Each number is 500 + 40 x the weight over its row's rms, rounded and kept within 0 to 999. Layers, rows and columns count from 0. Numbers have three digits each. The size before them is the row's rms in percent of the matrix's.

# layer 2 MLP up, 448x160, rms 0.117, rows 285-342, columns 0-79
101:507486417523571434497500447499523483553526509423495463441503495490528522489513479530495485467451505533456471541455473547521524491537494490443485535463469536528568538559520504445484517436446456481528532520512423538464502493515460489473546453
104:517472448486559509507472502537559526450502503511516491527487495518536538507537520504456428470494479501522464574485544424489522575488508515454461512505503493497544484516456450533542480536418465514557460549543502501517527521478534505434452549
106:557552492485500536522520538466493529431524433501452463539588489552458416497432467517514437517509519586536488512453524426491525517517524509523489449471569532437517445563521531562477443466475426556517540469507470457529512502509472523461396474
093:427547520448558501520548483477479618548553526603477455504533499414499531508503524481531560507524541475472422501532538445519494447456571535438419513492494481521498453508532488493505472444460478507438534529478502490595518543459524470429464453
092:509543566445561512502439501501478519426483452571487529476502483538486535535496523499454477496510509507511526474477527493542522401569564495551514446480461383465480450481480541472519406539448554428482468499526535475465493452504525525533470614
103:482461538485509486520495478529540512481522561452510526506530490490521493452526495425557485492518550556507508477501466445418587443493495442487450495501470534490469523442514562492505480484499525577416410505425498525514519558527493485471491476
101:590535541500545479521511473543526474483469493486538432501413530535479520493532504485533507451494509493490496562490496462468550472568529483452509408425451579427505469473557522475527534433546458515453578505477489552509514473501429457486595479
089:496548546474511498555516490505523492526535482485458398561492508564494503540453527450481502511505488503490476494474530438524502492521526510496474551529528533485516467452487437476497440520524509492468553530509536498497551403535502385436537562
098:516497476536504462499552457528553511496514477487386507506520514518531507463569507476473500501534539459459490505504542530516557483492518544492490474463499500462515434573506482524518524441527513492543479521460587469534486554507500487566518487
093:588492570467499557550463480435438509508559509505483556488423504435476413505532591497506486537525488449533551498534490527480483550511506524456501517477499545549481600569510500508463520482515471444429519462538477511498507499494525503470457488
113:519452467533453453488497491459524476477433509508472504536556519550496567521525489499508529484483489512461475491454504476589507461435530535490486492429425462439492449519457506591525536510517446454545493522505543491472540502476496541523440472
099:491450559470514489467447489492450460568520475564522548429505504496528527449505488499506471534558484505516447538509527500545496481467549497606489525579416526517533498489514484471456413508524498528464546504477511568535552494463531476584510513
093:504461516498463470541548480481565445485438483481494506477454498451495552453507479514532551497499485507488525513476447507457490466515501417529530547500472443458475540469482531468488536462426565457440497403558476394519513572485484550540503603
103:514505542518529506497479510477503509489440555561522473520530515477427479544565499497509472465584455521449363436475482510530549499450478501454497488479459493493523470490514546480446463498555521510517511550581490609500557456488511488551495553
094:554524449539473476491454432451516476472515556503470567546522505477526500573430505492491466452500454482545529509543505494497459527441589500548498552445416487477397414507563551437457424513423499487549492477503491455476522505511475460492473526
100:528536496520484520472431502564487469515467545497488485451486493572474451522505523433482593449499536445510455575505438482482504502517501406528513524463545567533534523460429484437530469530479496617463478524470496490459444474511522504504594528
113:464439517544493413467500481467498509504463461557433412612467561568466487546504512531472546524545542507486532502460525482537481477470517461557490536475507542530508527462540498489458461489560538510494574537534521487509522494477524524510453495
103:524454457539464474520520386597511503463484500427527433485441594506517451475471500518532478478435411520545470529486546539553503509487547537496498504506539524447455518524550509499598508480463430511425542563563453530507485504462470524555552507
091:497475535461447550476508497445572502550476486514518454526586465451579471474545489509467516555539482440533454498543443443551532549449490453489538461424477555471448454530564509438502513496460482475528531506464455521473522486529537554487489470
113:458462452506472485505479511463539511538509410554485472471478476490532494446528417547483497524498453469450454431482461572442503495441506512519597535444444555515465524529518510547465504527457501464516543490508494514504492526582468484520472525
105:504449496531531541541525540455514479498485495508531459464455536485541545517488591480486566530556545493455462440469446501425502447458519536604484508434556489473434486522445512501478513544557533489512574430420521502436531486557475478502480509
109:482463565488564520552457532502461465530551467451482477488477484441476500560533545511479554469505490524570498482488456494482510513508507509471487506497525545495522511509532514493564475490558538491547538557435447513574551569547497417478543478
108:556527412528492521561523409502489434506471491515495497485452544445537452515481535485493534484516477579449559504543479589444535554523508485498518547525489471482448529527536530521445439469502547529536409426546460522479503471568460583494470566
101:497532461548485480526557522477530409483537534441463444569459538520494459599537508503500493482498562478495512456468597567473475506488540559459562545434453463504497425548503481551492527492564508529499508534511481438478530522459538498459512490
104:530506449479466519499561538534457482398472527488538539468484499477499457518471519480500538503436514496502589460546483570485475496485404490469517497496542502538473521598494569550473572447526514481465480505570477468450542471506509497501496594
126:475480570500520505440486496517592470504493466516503465457602525512487484562479475479547556594498467569464528512481509478507574529481520444486504488573553431398545538481487528485439446502568467522501497424406440469529484513514566487466520487
108:528511465414501529521514489552496489500509481485526507569458524526532503473522503491453494439458485565498531490484539538446366438532491461483534586570502535481567512499487460451477516493425491395475472547509491512495524462500517553453500498
100:436512447470512508475495575471481490529551447436430522533506441468492457467516433529473537539515484489494481492513518526505521460503576520441503536510528490453440561502499524491475485466517488503473466532497467501528494441487545548429493483
106:466490515503490483488491460459440535520472539535526524516571459490491476538591457459478524517558516450520501552541469433542507467532491496504466521467459542548510495491466501471431515479440536566434563469410448467491580490482506481475560482
108:556543500475523486562508527442548459454528511525483486500471499582562496510503507483456557528538502484523538476505565467506529459461497492529561496590570573531425439535531460523373548489523468448530549508510584462493483574499504474563536520
108:498551488532459577502581521486458543531547455521522570503479452495440447513482481599508547472462462395507474483543500477532482552504512504491467536580539472526535500555440542470503418457502457503518569478479497452529469451408559451451549455
107:568507507426474487506521487513517536479529468448478491516541501494536506559458506422482553473489502432517512465504432472458538481491511470523529472510469594402547549521581465472507533438542463450453529528523471516443499558567515495500570542
092:558536528491467505557478569522448494454586538505540508425490537552441432566562536512542477470451465499526530504432465482507547514526526468540565424469590503492485493477466552486487429513492518466465505493525510540538500494551451480521504494
113:534477473564436590509494479513470545472519507497446564477493538393482428541501531462538549490577491544524441504513513505537520484493527529491495499503512473451445431507515505484525476474488549606474458457513575503500517516536480526499495537
093:564460494491515533482411507462497500488529509522521515504557581454579481442531541463559485497493493499497530427481534586561513453456522499519593481490477533510454450555548508470493482522486471423491572483558501496471463579545486557476475508
107:536505475509493515496523443463535455549550478521556454534499560553453449477432531550525534476488423527456554550569619478553496463509499538493402490587478474565515431540473492535508419474429468489448514459478571429529537465469469455495522580
097:462442528488435426505568540523525511472430452517530507483517484444508493448505565518606479426477527470499482472473469543484486464441409486463540504521517537512449543482541476570516544573555542498443448481580498544502509548529541535445532526
095:438459543498526590473504514576510550566548535508547497473564412444553463490437450434479470503524535493520487510546471474504493473490455514432486539541519503448469480535508464489501494528470446567519537487504437613497555473512575520514430534
113:476452458582479473547580511496540493587517459448478519509482554478482510455456429568556583466557458489481506491524525533504488524457539464440507471522461420518528502538527503496526537447511552484492485484628499478493534499491535587531521507
106:494458487524516450424506499451517557524505568551482546437463515518469532517514491502508540427449543518516461525544539521494447467477485568541519425465470460550463457483493499511442497553542528501543520493505589501492507533504446397506494471
091:507495547512548559517493506507477463504535533522519539542445489538421489523479455524494507484514542497475495539514456420459501498545455527442419467585580513531583555505449509506559474476418487451475600505454499556540520464482487472460508505
104:499464457483536498513462530520451455462508450496479539468551431464502486490461511460594466533536519478532564545496450502430478479463502535555534560538471545573480513479515490489468509492480530480472454489585487539460526442577535534391483493
100:536539492477560517503561481539462505513492503534488498478481480449495452605554455449466462418489509475544460536459479563510577522536469458550476494499483510507503496510573459449470526478505451580420518505488485477532483589526488565588516505
092:467543512445535545468541458529508580539548464528482589514509479444488560473513562493494470530476474492505519420522516506503474516473486515553347456536555438496491474559487493508509522461490501499461556474478533509494536530466470529425547508
097:507562548507458510505466494442506451500425519562515492517442540468487500450520470490473462443502548490519516470462508566496422441460461513517515481544508482511446550536496588481524485525486503485455413423521433521499437463478539536572469545
103:533461506580505506533534506521561432550527527467498485481439482446548461529531441544456490433575440491513481457536524454474452456483550498533517491523525409492413509455471524486518578447546495451538527531481528535502501477516520491503486447
107:484551479477490473516497477478524490508525554523503506557538550553499506506511530499520528588559521437496498541568494428437484579538526523515455461516528506550495472480542379420516501508463452511463531487414506473451470495445526485480495543
096:522592566489493525461510468527495486450522519469443464517557462397440456468472522511477505531504488501492522414452439517580472512508498552479482474527521469469529479477531508589432517470500472449498468530498495547517517510452408491486441512
089:537586531503539536557522544523438537455479483530413515528473419416499487492509539513475509530560477558525531522517436537417509444552552525549536533518539384483485482513490478481446532544550529557493470444493461483453539536512444480491512523
097:525512440509547402543481538543507516460527515541476461504543546509536536594508555587477452511466470477510505543500507471474389502574453526595525474491496507475591526538482528507468476453443523445494437568523510419450485572488535497452508492
085:491509508534507497462497506489432496522497534461516537541608442462531476513484549507503528458480493557491572539527516478528537486512449500471508496518497496447536494505409497519550444559493528432506506531577456486490519555473450515434460539
104:526541519452519526511504434504543419547517435413516553495481538509456504491573515405542529579474467530451488452459558537517488500592440502435478474469481495454567550475562452490559525470542463487522589498435417493503472524448497525515483452
090:364582523528527476498462423449489458433450525479504489493557496461516508509542507485500467435485519447518518481538521525540540501559454447541536532536466521549475458551413443528497515526517533504393489579495442470444486567474516441476506507
093:500540531429478507487493476552511502510541541531529483507557520468482466447519572457509540439514593473558508535470489489520522515536470528422453484487506534515530489609590475470499515462473466520515465480515425580513540528488513523472494522
101:489520478489509514489463538519538491474528401423503442503521537444499451488490467540447516506508509538409469435456451506527520517523524430474490473460523561489498523532581492524440534541505554530543430515472413556530470536485447529511552493
103:549494454514470510499509490460490555442477498493519493500514469500515529489471445464489498496454489538473493447510410515493524448465500431564497462412493444569488509527502519529530560461497504484492479480622491441473484500480550506489466566
101:578641509503500462501515546503446601440485480504471532463491509443579440550464548528490517523577510525566525529573529540498490440508427536553533455534528505462551473508530514432494498499539567536439499509511483486438411489538517525556495496
095:458510444522496444540488486484529445470530484512460504531508564473536505447503484532527518468513510495515455452497454530466477482451486544420490537461544545485488514490531443505552542505489459472451482490520462562451438469550464602457552504
# layer 2 MLP down (transposed), 448x160, rms 0.111, rows 285-342, columns 0-79
100:550516478486506527561550488544481514569486484465513514448467458546539560424494511481464510484513479522523543524481419513536559436542492484453483502497403503511485526488579495487469508496543575479497463476520457534537465532542521525542508436
103:453550413543487490552507518460497502467507543509470445504425513461441470499558530463498449501495553473557468475523485466463573566521522490423474462488528569558493555511456513529543516537505438560470473539509510454476443440519482510518540560
105:502555493498501446474513447568564437470529469539562467592483482472472522481483479529492460501461468493532576485513548499431522496489497449437487407467457460474461547491507499487537505449459485507499426508522557430472523508507489528469403439
095:503462541451453470470518471479512439536540543516531449519494496508553452542426543434534505520544500517395457500515502444545501494427552525511490485527551474506518548541490479550522453499439483492415459481439531479518503521546527493495502528
091:558565455481427486518591463486493513427522522532483467459391475479497491484505500589526550524507518526496467461506445539510481541568506514517561521491508484489521581486512455500483500378480497544564504533497426556515494446494541541474472470
103:499437556539500523474507502446473535468492531529495528472554479520565511450507522448518555572562502454521409443487460447530506442479474556544453535531490490484449411509480557519502492506541491477482480490440511496469482542466532510451578515
104:530507497469519465505574503458509533490503534485568466474418473488563540527499447485498512483460555498559424578546476509548459516471593475497563494457564550580442488463603535439528512461498574507461498527467464528448556471504480495590525482
094:503441455447474456445543495541530496479498505494575479477496526576489499463523505431502497480414473511477520481482497493565455483561508457535521517501525469567548550518541460465518508582442529523535590498464492503537466508567479486522524467
097:528490490544485499490432448483495519431423542498417461488508521486547535463532552517520541488469640432459489544534524520523495510419538484504464532446498462525458479569513478486480532505451534430466471528554527490529543558518550494512606561
094:496465552469558458475566484489557495538558526499481553502464519518455497516548541541568514521548445528509523511581540456493471501551416513494557574534556541509504482479461476520524502482501492466479576450482553493533547479470435495543494442
108:475499467398529435573487442431520485401499519471502516493415565506544526520541528474518520489500479446487495494426463492502484556457559509553525430548490477461460532514505462599517578486432479528460440462452520532507507519552429467452521507
096:481452467482442550449497478531475547523508581450528551415483483575451543564516506503547508467510429489448545468464486549544491467491523512575471468452488514497475463504530506506489554471467475492519563570547459498569544559474496531442455503
095:467520505552529497495419465515464500599564442479486484497469505581478471443492479550518494544501482489584641498486486511529492495505495526439460515482467529556521500517441551469483503485490476460504538526549483455558502451473438483550453412
103:514530433470493528509551471497459440522576487457458509456526465501452491521470535512526525546512492534511500493448516512452472514543507531520455471544556441458517510575531502461497557444427441445497506494504480456537512469457453562541472486
093:457505476540477525478530468452429470415515508526494616484540508508441502504509445513464461527534473414590502437527492554582535466544422579526487615499492513554557529584528468536507507502491499475489506482530527528538511537445511496444413486
102:562452547543504450485505554450526502428453503437493506491562493547528454478510459411518548450513494500522489508470485497567500466481531455604489553443459467497465483539488532515585477499524447556475457488549454503528487455459535523541507536
113:507455478469457456450529545550498516473446457456436513515476484510415523518481449473468540545509544521449468528443497534547432465540510418521624429478564467488509518485531400529505536440494479561502485531513542457455510475449520479530514437
103:493518545572489533436428480534479521512495438527460485527441634504467528502450416525498507493461482502547521499507473562502491478512534441449553507504410507431482445485533466451489497421490496495542479550597497502502541515495491525533535532
099:448485474529508499503509543532493492495605464509532582567441478494511535569499465568458420544564495470506508507463491484507513493419514479505496473492509508456464450475443551494490505509469451501470456509517550468433542521460500551466545500
110:461532540495492492533465461485469549487422500479476494503453468478545487527524502511466506534468484512541504478503543376518457545484528553498558533550514481496491498497487482462514476514530482501583547541461528569520479574527520539509523597
099:478432551569514504487462501498564441518462455493492460476459458491503466491455502543498436535502449482450458460509419475496536490500514499551466541515498496469508486444418513565467525518549532552527550473410484568544510487542510502437497478
105:531585454461471556559578490501422527512463480489522444461530519465459566501552541496452573500499433515534527502592465494487487514490484540456455479431506485476502412494545522439505448498521529490536485492504429509502531518500550479529509532
105:503572531529507458582524529500442449509468429533550516470509487527517517447497471491466476509493421503492493516503544546537540469491444417540441508568528467543456494528496515538433483494553572509545465535531546477520487470523514557484567417
096:428472381537487494501525567529457508516526499454482462510546541465503515526430576474516585500555509457564494527446605531529469519524417506490543553554555500440454513553517506511454536543534519594533472466495509450521439518576504480476491430
102:559503446446487448554536545464486458505519525539531496503511568478535444481453511552472500454458549473436581526553491576504531469462503452480521510440507453502449540504506524586529406435497572454483496498466421459454482474533529470495481521
111:548550524433445531409537491561524504507468510438470493483520536496496559515532536544517505527546490513478529538518582479492500536490464538535513573523518477475547481491607456453458466455516503490531477451490429462451527524500504511451518478
106:547481496486508454509543558502569513504554458474470470486414445497496458594512418496525446467501508489500487489492579469441545498589506481515543540504518521531462516480461521502458514472466488578467506501576532498511555485457498458521475525
100:514454512497440453452475473470492474491495522531513497530542566583491431504568506529473569472462562457535548443514545421583409502496514501503522523476485540455497473519485530463488504454468445476475503447495471454587457492539468531528500443
107:538459513490468525447458500507528502458597602526510528418484514524432382521484544435494475489488487525523496473478443503533473500548548496470507490506481473462497541424469528494535520498485427570472491488534524559455521515545427561556551535
104:483515552543448511477530470489538473447510534548523488507463397544510496597494439505497516485501448522550463485540527451512622525557541525514476492572513542499493544558487489573383493530508532545504545558502493514464566500500455427493466542
107:504445500524471538501491538483431466510483413493494609496458503561458483515483483496476522441465509470493545507486485425569510515512495487563492448583441548503512522559478484507553453520508450557559487570401503471496481511492537539463550421
103:492512601470465538459484547551571460514433481407533525494495482525453491483527446542503561450503510464470522527510546442512457446498481529588455459533467460454573512514587441470461502495566462509503570513501510507470504536480553435467526521
098:478531545502530542529518517620516551514512442494473473537449427553500552480467478494473514488487485464449418369441520501467534557629506512518541464479482549486582545485524368458532467443516442474522554538539507558514536535509468522539476548
110:557552491517500521598523484540482511477477407496461498538536524509456511522516527507450510497532398468489497523494450492513495508519424493548490502468481479517443593526593490495500549406473542471450446506454502461517447495413462511474404477
095:526465487461492538501420496468516483488510514597517461499444507449515509508520531508533474464442471542444410481467506529492478555464494540522582478572471369502454447573447515450479455570508442533483521475517446628521532465584571496538475518
104:552451467542496545518551496498518496592498445574455477561457556512551518501478539541472548467486515467405515533563474420504520418509522472478452434490524532483574485474534480514461501494423515447452491483485511487489501471478487556515544558
099:512519529525479547428462494497496445530545521529509531538497508574434489556529540504530482484407490459433531486450556438514478529581505450565477478492471509514552455532478454526488501537525534512546577582482473490503504524540461499550468396
097:495415544565482519509484458505439514470473493491502515452520577510434395469572510526535547481454560449485485522471520509538492449472536458423446491477469485477434531512533448520508600517515468511458491459485511442586500590476487496470514497
111:565464488471483470540492496448492552561525442447560511523459539510467525504442542530522427543539485519468532480538499482537453493473550535487521490565542448558553502513507488481555487493478482494473554597471507573488462526522543493461487499
105:486529466522524446528466474488487542527461541495468468476571481481470469524489522526454539450452492525535489541522498490432488551516510562492479530479505587478430554494540418538511517525430491449510525466485429537562574454502513516523548464
089:520464461458511493520557539477467527488500548489545454437548599527585485516501521442540589485477587533497465510529503576553519450487518496507531483499477457494438489514488457490483480475515445482481488507545511471504485492538580504549596449
107:502527480527435456514568520582477440466519491548463571496543470496484540516480469460501447493541524546465524539473488443499511518549521508515520461534522449489460493510506507576474463531524490550456524477518465544487502510508371477512472447
100:513506459470555538477483522488485536521501490470562491568533482491397520450486525527495529448543494454582519472429476511513578567511495434517439501552438472482524479485500590499510519518499496569475544520538450523524553538529512523522465470
094:500469505497497436486552435424485513539503567483506544545482505545446447518501447456442472481496500484510514550470532531517506562608461497435517574451494514508454553514552585490421514497505483561487531450513456485538519437461532504547487510
103:480543507523472483445406531446494504477497477513492508536543542509515444476499425572548488565548410505532533406549605470467463430454460589455476508451472435463477574521456532508449539530491490488481502519465531505552515485505544540466449568
100:565482492544466491485513574541583420446508563520484528533408501442561522474568509575489439499519458499582494469490486397530520465471501499524490516506491539517576467482412556501519465549456531546495521497464467551472535495456483517494461471
106:493525409491554538470446519485489509528478475472530564484425506539462482494467551486441499494568455506500491460546517514564491507502504454513422516492551522600442567415473509502467479517483506503510487493511471584447420533414593529542456433
099:596528601555482548468502461511523485458523523464508516404516513475445466532498501517515566493543541466479481486535457527468522475486479441464523513522452478532498561514518538570453565473484473476494504504455458507433515491484531500503530503
093:516538523485478534458455529573464524495404489500508550483453452538514547409563453529508513545640481478457483523532524468473504487475480509548509513504519471444524446569468428459543565465470606507512509436519478477532491580512548480455535512
095:469504518546432418489486491554490467448457532557558450433448438522500497542550461472562507538422501490557481498525425538505540547560486476498503482502534477451456503496492431513489511497523444521539464557498465474519561491525496421524540546
096:532480575469528495527511502459562535583506517496484570514523508475461538466476548501519550480524504512386514500521554509557507540499468459512406371464484456486477542473472471484510507533529524498528440485529484455488509500500468492478458559
103:498543462508497508500430434527527505518498461422453505497542499510444519478610465441579499560457461481447527542448598586514536553571405560472548458481510508483440477535547449507495507425511498500514502455453488487488448544583509505503480442
092:510504444439439572499424502492448521538510434435503516442509537550563526474509487523456466543508446527508517467501524487575455466524468472511496452476536527487475495510501498495556465430423545546523480483513434434495431462523459532509527436
093:542486549515459553426407419485534558497513521488515565515554502529510494510502484559476422472538471474475585532556502486484447529531480498467520467469549524513475520472425499515488496495485512511494535435507472518487493500512550423614517495
103:465518551488493539504476512509542579453412530523498554490463579512527529504524481538451481583591466522479482503489439530470422475490543528455547516498502429485453417464498530495518546535513501448516459451466581485490471550578558469488476505
105:523486436532524448496555545524474462476528497567478424462524503536574477523458466596455512481514521481429488530490514529566538458426441473564489469482482494482530487503550488507532513477566474439529512517472481459458526483507499523419555511
100:545483539508515539554578498504482493496524429500493444434474507474500476488406588580495508475514457563499480499573513513508485439485456510580513509488440411542446445531525521506492527477563518474489509501510488520466474436510537515509444540
097:418549495524519466570515441576503464487539503522521478521520570538509508512492490539529517446406612475436463518468532468496497482472487510537481434498539527485475491477577488534565447519421525530498462477459558519442481496607493489454453569
# layer 2 MLP gate, 448x160, rms 0.119, rows 286-342, columns 0-79
105:419511499528540472539454527405453503481513478502550447510515459469492456425516551555502459426509469524570486516441465456529433429467487505471509498493528528601415500533456474520502541510489571509463478535595547447558504577486479560504507529
106:506513460490514520553501474591487492456559523461506548474461442484430497463490532426388497496487477500525548440479482466550463511561487497455519496458556530501488557483476549500516474512470462445547551475546531520504461503507475491468546551
091:486481485504513499472514529537458510495498501495522441524518565457560552508486564453520492478529529502436516417467521515528490518443561544540457409549488404602552504478526485591504548475527484456420516538470482509538490525433511475514439476
093:542530560519543541579458480477547457460515526510534488434537495490471449551542519450485482451464441441566568468446522429457510555558517551517477481547522539438531488576553477449483464524469466503423484508477505514518451468547460508477538500
103:490502485545475567522537497521486514514555464532421489481500442527406505480536492488436501458470504555501509473540532477459482511539572559483426448475502468459542507562480549440471458512439525500496511457530504586511430427522438488492461537
103:486544519515469533531470512497516504479526529496467512442535529478493515463463524425450494556485506502502522440504510468490478540567503557498446484478519528485510533529513554469548465509508440482545527470510481521443541437463493524489494489
094:462517497494473517564548430509519544441469543430548498427480519467497560541521515531453536504452394447470484454490504478507549535506480540529492556496534470507490509478491541408486540547516544501472502506485482485552451482481492543477480446
096:432535525538446468542459504504492462492499468472475466582487456468482485420518504553563512528530498509482518463479512489543439502497482512568565512437465485543473575473456530494549500523534495405509407581581455457527465459427514587479493500
098:492454515506564511557566500541497524504569480472551439456457499494500521488497489488491530494504517533519516523507486481477532561481479513481470427546533490545481469477450442537528543512501450559578612437501478514569529515465497540443482495
102:482533551495543549521540508509393534446470520491483485498522473461485520441518512450545457451471573425471448514470465431461476566541500532481507461519523566520482501511547505443517518589425442505490509512629506519496548516508485539475446523
097:503477433563494499502555493488514550527556471507508528510447492540383480460473451510468478569515484529493492571511472516513511568493500506482562460444527468488550459579451614525540479473501398497542482536522486413440473577496434449461546489
096:459499464508492508517538564498426496486499495523492504496500483408429516565496534443536482417504430436500529434503509468520406539471553513464468471512528444520476530459513554591479479574555513416440429531515516510553461510446522518438482454
102:449432527499560607557517498500472481493543522478447510449506458505511468444471521499516464470492499489576543471486494500459473515516534510554512614540461491506568520608519460554484423533501486464460531485519508517526543411478481525518464525
096:469530481538565427490536500536551522494491475512532448478493551423508443467584567497506489467464485460445519476483455513555418486402459506518491480475478561522468551490575499464500505537498484457415505474469421485512436486526474534528549481
097:511442534505548513474537476489456505497503538495481499494502496493525536442497561517445491535527394588543536399425493487484468492511445516469470509577526476508539480521459465549456550517484496500524564475576546506488466513519441485523448510
110:484422485550506539554541527523469459439498452511430449464503418542581510542464498527501515507500536425510487432479482479517513518546471468458528526469542501463525489521553497458486488527456470496527511514518493508553448507452445515512557423
104:502528592538567533457523459578450469494508521553516539464523443495512496502435527419480447538498483515505538495524519451476461572530474509418532540549474525540496574528453551564462486509464483456499548476525509500528533542413447535493494398
094:463578452501494531480532468488413543506479517560528508462478551528473527491513516425439486463472443570485552544427521512501482480548441502535520501512511529502444572497431490575467462595533526527464520510545448509520507513494413465499491480
111:487521542482506538473528512522449505508535479487517470478547544484501435464542516438504504487561465491534558414511500465459501497534565532466507434518538575507507499464527527436514426506530476564451505522483504551546488404508497459482558471
108:546521525513584478526575456477496590512545541462493540500481456456453507458460521492536477500420497540563499493510570494453504544486503534546443449587520520487506474582564515541518421534470491512491465495567523573543474538512457476436530480
107:481504475454500480547512493539451460538515507492500386491477493492492518526487511510456499468526490517534511443471448485537560480517572508459528451480535550472495475481541468445523564501536448451524511539564396524572468525510480542501518431
107:486424513510528502493525488568517547504558524501538497562515527473469540443513505481470447504538489460507493499494433523524598521470481536408490431459509517571527421473530501498507444491415456523504469527515522554584520533462411471427477434
098:501513551558460475500504506473481474459573522516507394433495478565474498511521477526482508489574448566492447440482504482538442475495529579520480508499592531469466498433443493545520537513534471486529584551479405525479534463420470495526457448
102:531474525561555517504525483462457531509496469514517491496586452530540540511458529456502499488421454418505592456519488468472521561542427561559529540535571551525543531563514523497473538525480508445431587523470482469479481504505490437470543494
118:479520477589520546575534538495412521501528506506500493545447471512483536457472509515501459552519494544510468463484504474514495454429500601498465514509492559577453464475475480515532492543467474543531462541520511550550525480493380479463410465
105:500523455529575493562469534422495532540554518527444427517545500544443494515439521512399479455510542500570461467453487493460491527421510545475547466533522564535466468571536536464452527509462520506540510539535522526573425531568442487498536508
100:476466376512518566491520531499465461502476490502506480464561515611520456505465480522430462478483480474556561473478514556480522478481429489459534458551520479458499444476441516495515547557532456430550427514489471461507490515427517541542508461
102:527454455604499556486514485472495449456472539502553521532488515497423495490515522468487442476449441431536571474507432469452545541497490563487529481504479465569449504492551523482462491512475525463508477471516485535512458537513489522368522440
109:511547484513526510477495513484486533527504500422477486474578533483479508443502546466464478471468523486518559500466482603449470504531455585437520438446543450511591503527468536469533473495485415424467466484547452473531465440510525497529522528
104:521497484543491499478549532511454477518519457457509464505501510514530486576491431524391493541499528463537520412518528481480437490473504518517544420542495396430521554478497571562497525475551482520543555445493512451522486477448504505518509415
106:431443498551464510518460511491440529479528527452500499520502434495462509424475517517495484504459488463540505475464499410558475474495439510558530490480472525518440463565483516550565439513518500474504459538532450472545509491513543599541456479
096:515507528528568537503576505486461504427565500533515458451522404521536550493409473516489474461488520463522539438447506566482475507512581551472519449499451441517460460571549540500429481573444471495441516489481532501429451511537420503521486490
106:455491509490576500511516533466519515495537504529526518516529508564486481539452581506526503500444555468471521462487498470452466518540481541517506371471529529544490438567521522527498515476450449476479567485475502503533460463476490472496566464
096:487456562514497531544485493538506501514532516517522485453531501500463374431473548474495453499535499504555471459521544393498463499520433492497435491588517537529568482498507438475486440514436463465414534546492478464498496511472526497552500452
105:493487488595562463524498474481459443538532562480514400471525510563530518498450527469476447445391495537476518510523445531450425453540461553480476519499484433487445478497477534513515493580443534529475517550516494513544534482483446502544520423
099:540494543564510512511521477581519510476512469463510439519509565500360494523479520522512545518481457547521493498421532500572465568493515490516493474392525449527526469522542564519557474458494578451569561415517482488562483446564496440533523477
096:495486547488527506470536470558483498514428550508554381489442539522466505592570436479486478547514470534491503463484487481514449524502505494495522487521513474549455524428428583515487493528540489518447532421455529452497486491468447465536486466
110:489452493530533480516533555468418459465496458495481546472483448594455527471468481526484511437403473476474520492487486520500451499476461460497482544469525501538413572511472520505600456540503492472546580464569489518509501502452481534549494491
103:439456520556550488495532502501491481433443489557525558451561469524488514526448518513540450501438399481503551487517551515479525488521536471511592522491509506473545466515425479533485452560421527464486492560551396501519501532502504549500527476
088:531514477513491468483501481573603454537486558494521476516487549459421542538497392436532467542497468522502487537518500555478454527530531510477458445435481529544457582434536503433493455494475446493520512433509551541501488406516457534486500545
103:477472502568536501463526514541490520488542556520459492506485543535473449591514521503479484575509531562516465447437461499441564527505506498480524508413565533522504510466497531468402491523502455557515468513484523513571408480482466516482449449
102:460472461493487547579540525539447483443561509518518502438455512516538547520473441510563484579498455504525502497541491475484476521515566466415484475495504488489494530460475493503512505575420461470512563458587448566443471512454502452476444443
093:477495409497509490540497491495476563435576527526476482486518568544450491543483470464486456526443449518530446535469573450465478610502514485533481478531620564548450523492492530534480494543450456551501504514487457562507502546469507491426514486
104:564490500516520459524515503477493554511522639529485462428461497533442412488460548493458459432482492452511521520490393466495503586485507546507482484497531572536486491485578523504474462507532460473450497465475505550417449432550499484441542514
101:479565573469565492539520457502441526506558470460461542489502408438542515459531483492544470491457515591544532513529520570510516465496492545512410456488487545554458513513543453486494451484460461501435476480545476530525489481466467545493482510
104:481574478572499509509543452464462531499532502488495416499520561506496481434464482460478455480504552550537455425467522472585475519490437559480508546510480474530525405506492569476490511509555521522529508514508515451505489462451512458519516452
099:470548469513487585531461516478527528422505464551520522475496480516555528477430488492523495480482457497528486542505474490448511562554538535544461403499427510508535542572541517559473504539512452457486522505511458571575477437500478519520422487
093:514506479520506533506519536415476504485559430541451487548472521460524467466528511431487539515521511491530564447477527562476475433465522571558569479531564504470427437505478526526502500528494520510550561480507500523474500481521535466525509497
098:497429492457491466476460550501458507474571545505437479583501497525443524408506531427508506537530545559600499467479450523493526422491529586448474532518522531483486499522584462466470453543475455442506545575556492552468526468515493549466468534
089:422503536520514502460498477554523540504587526456495430594515538513504532459450586568520436532498483564463585527509482508548514591562457497473459422547495480491440423497484540513521534526519486526475465506496535440571521449469443457470470477
103:507478485531515507592556491490444516454535517512511521415508490503445462414514505491521412491465462503470429467451486536571559604464545607516472487537488554591490563481508538487511475498526517532516511519538517522434485489531443473506460443
092:408553601500549509484517552509474454513628558449468581555476453559518465540462484445521511486477464515514478466519503433491504476556511486511494500519458490467484494464581534491533562516594533513476520511426457503531450468437477461499536518
095:533532496497520488505628505545473452539522483504471471490442492534514492456540485414460530521503499537474476516527472479444518529481509531454464480540552466464492517454545473496469555531533446547470557556545575480491510522468530421492476452
100:474497492536543532627490508519464527459485562511512537418551456432471517468466483500504476475481505463547521514501456492556486522465517550498422511464458568566499447521542501469478430549453500498472512484527496545384462479538443536521526564
102:482573521491562528566532524512422529452519476463394523517479496425525451424472567490425424490447520452527543488469421479505517511435494574528500510468596568495467460533481482520557485526468497416503503551513457488490524450516478501461474574
101:515516520496570513503509496475398489556543507506449530519481469478498497527526505424534513512403527491546454547491465477520486471541495573540416499524462531502479464530500476442540539541452473481565582540501568479529514471517427469470522438
097:484534500550566529491476479549483491487525464552482480462522495549482554481431498427505517570514524484504482527522430524498561536514473538474477499492498546501495477563527533511489453473524396526495521458546378516433527514474434491567540500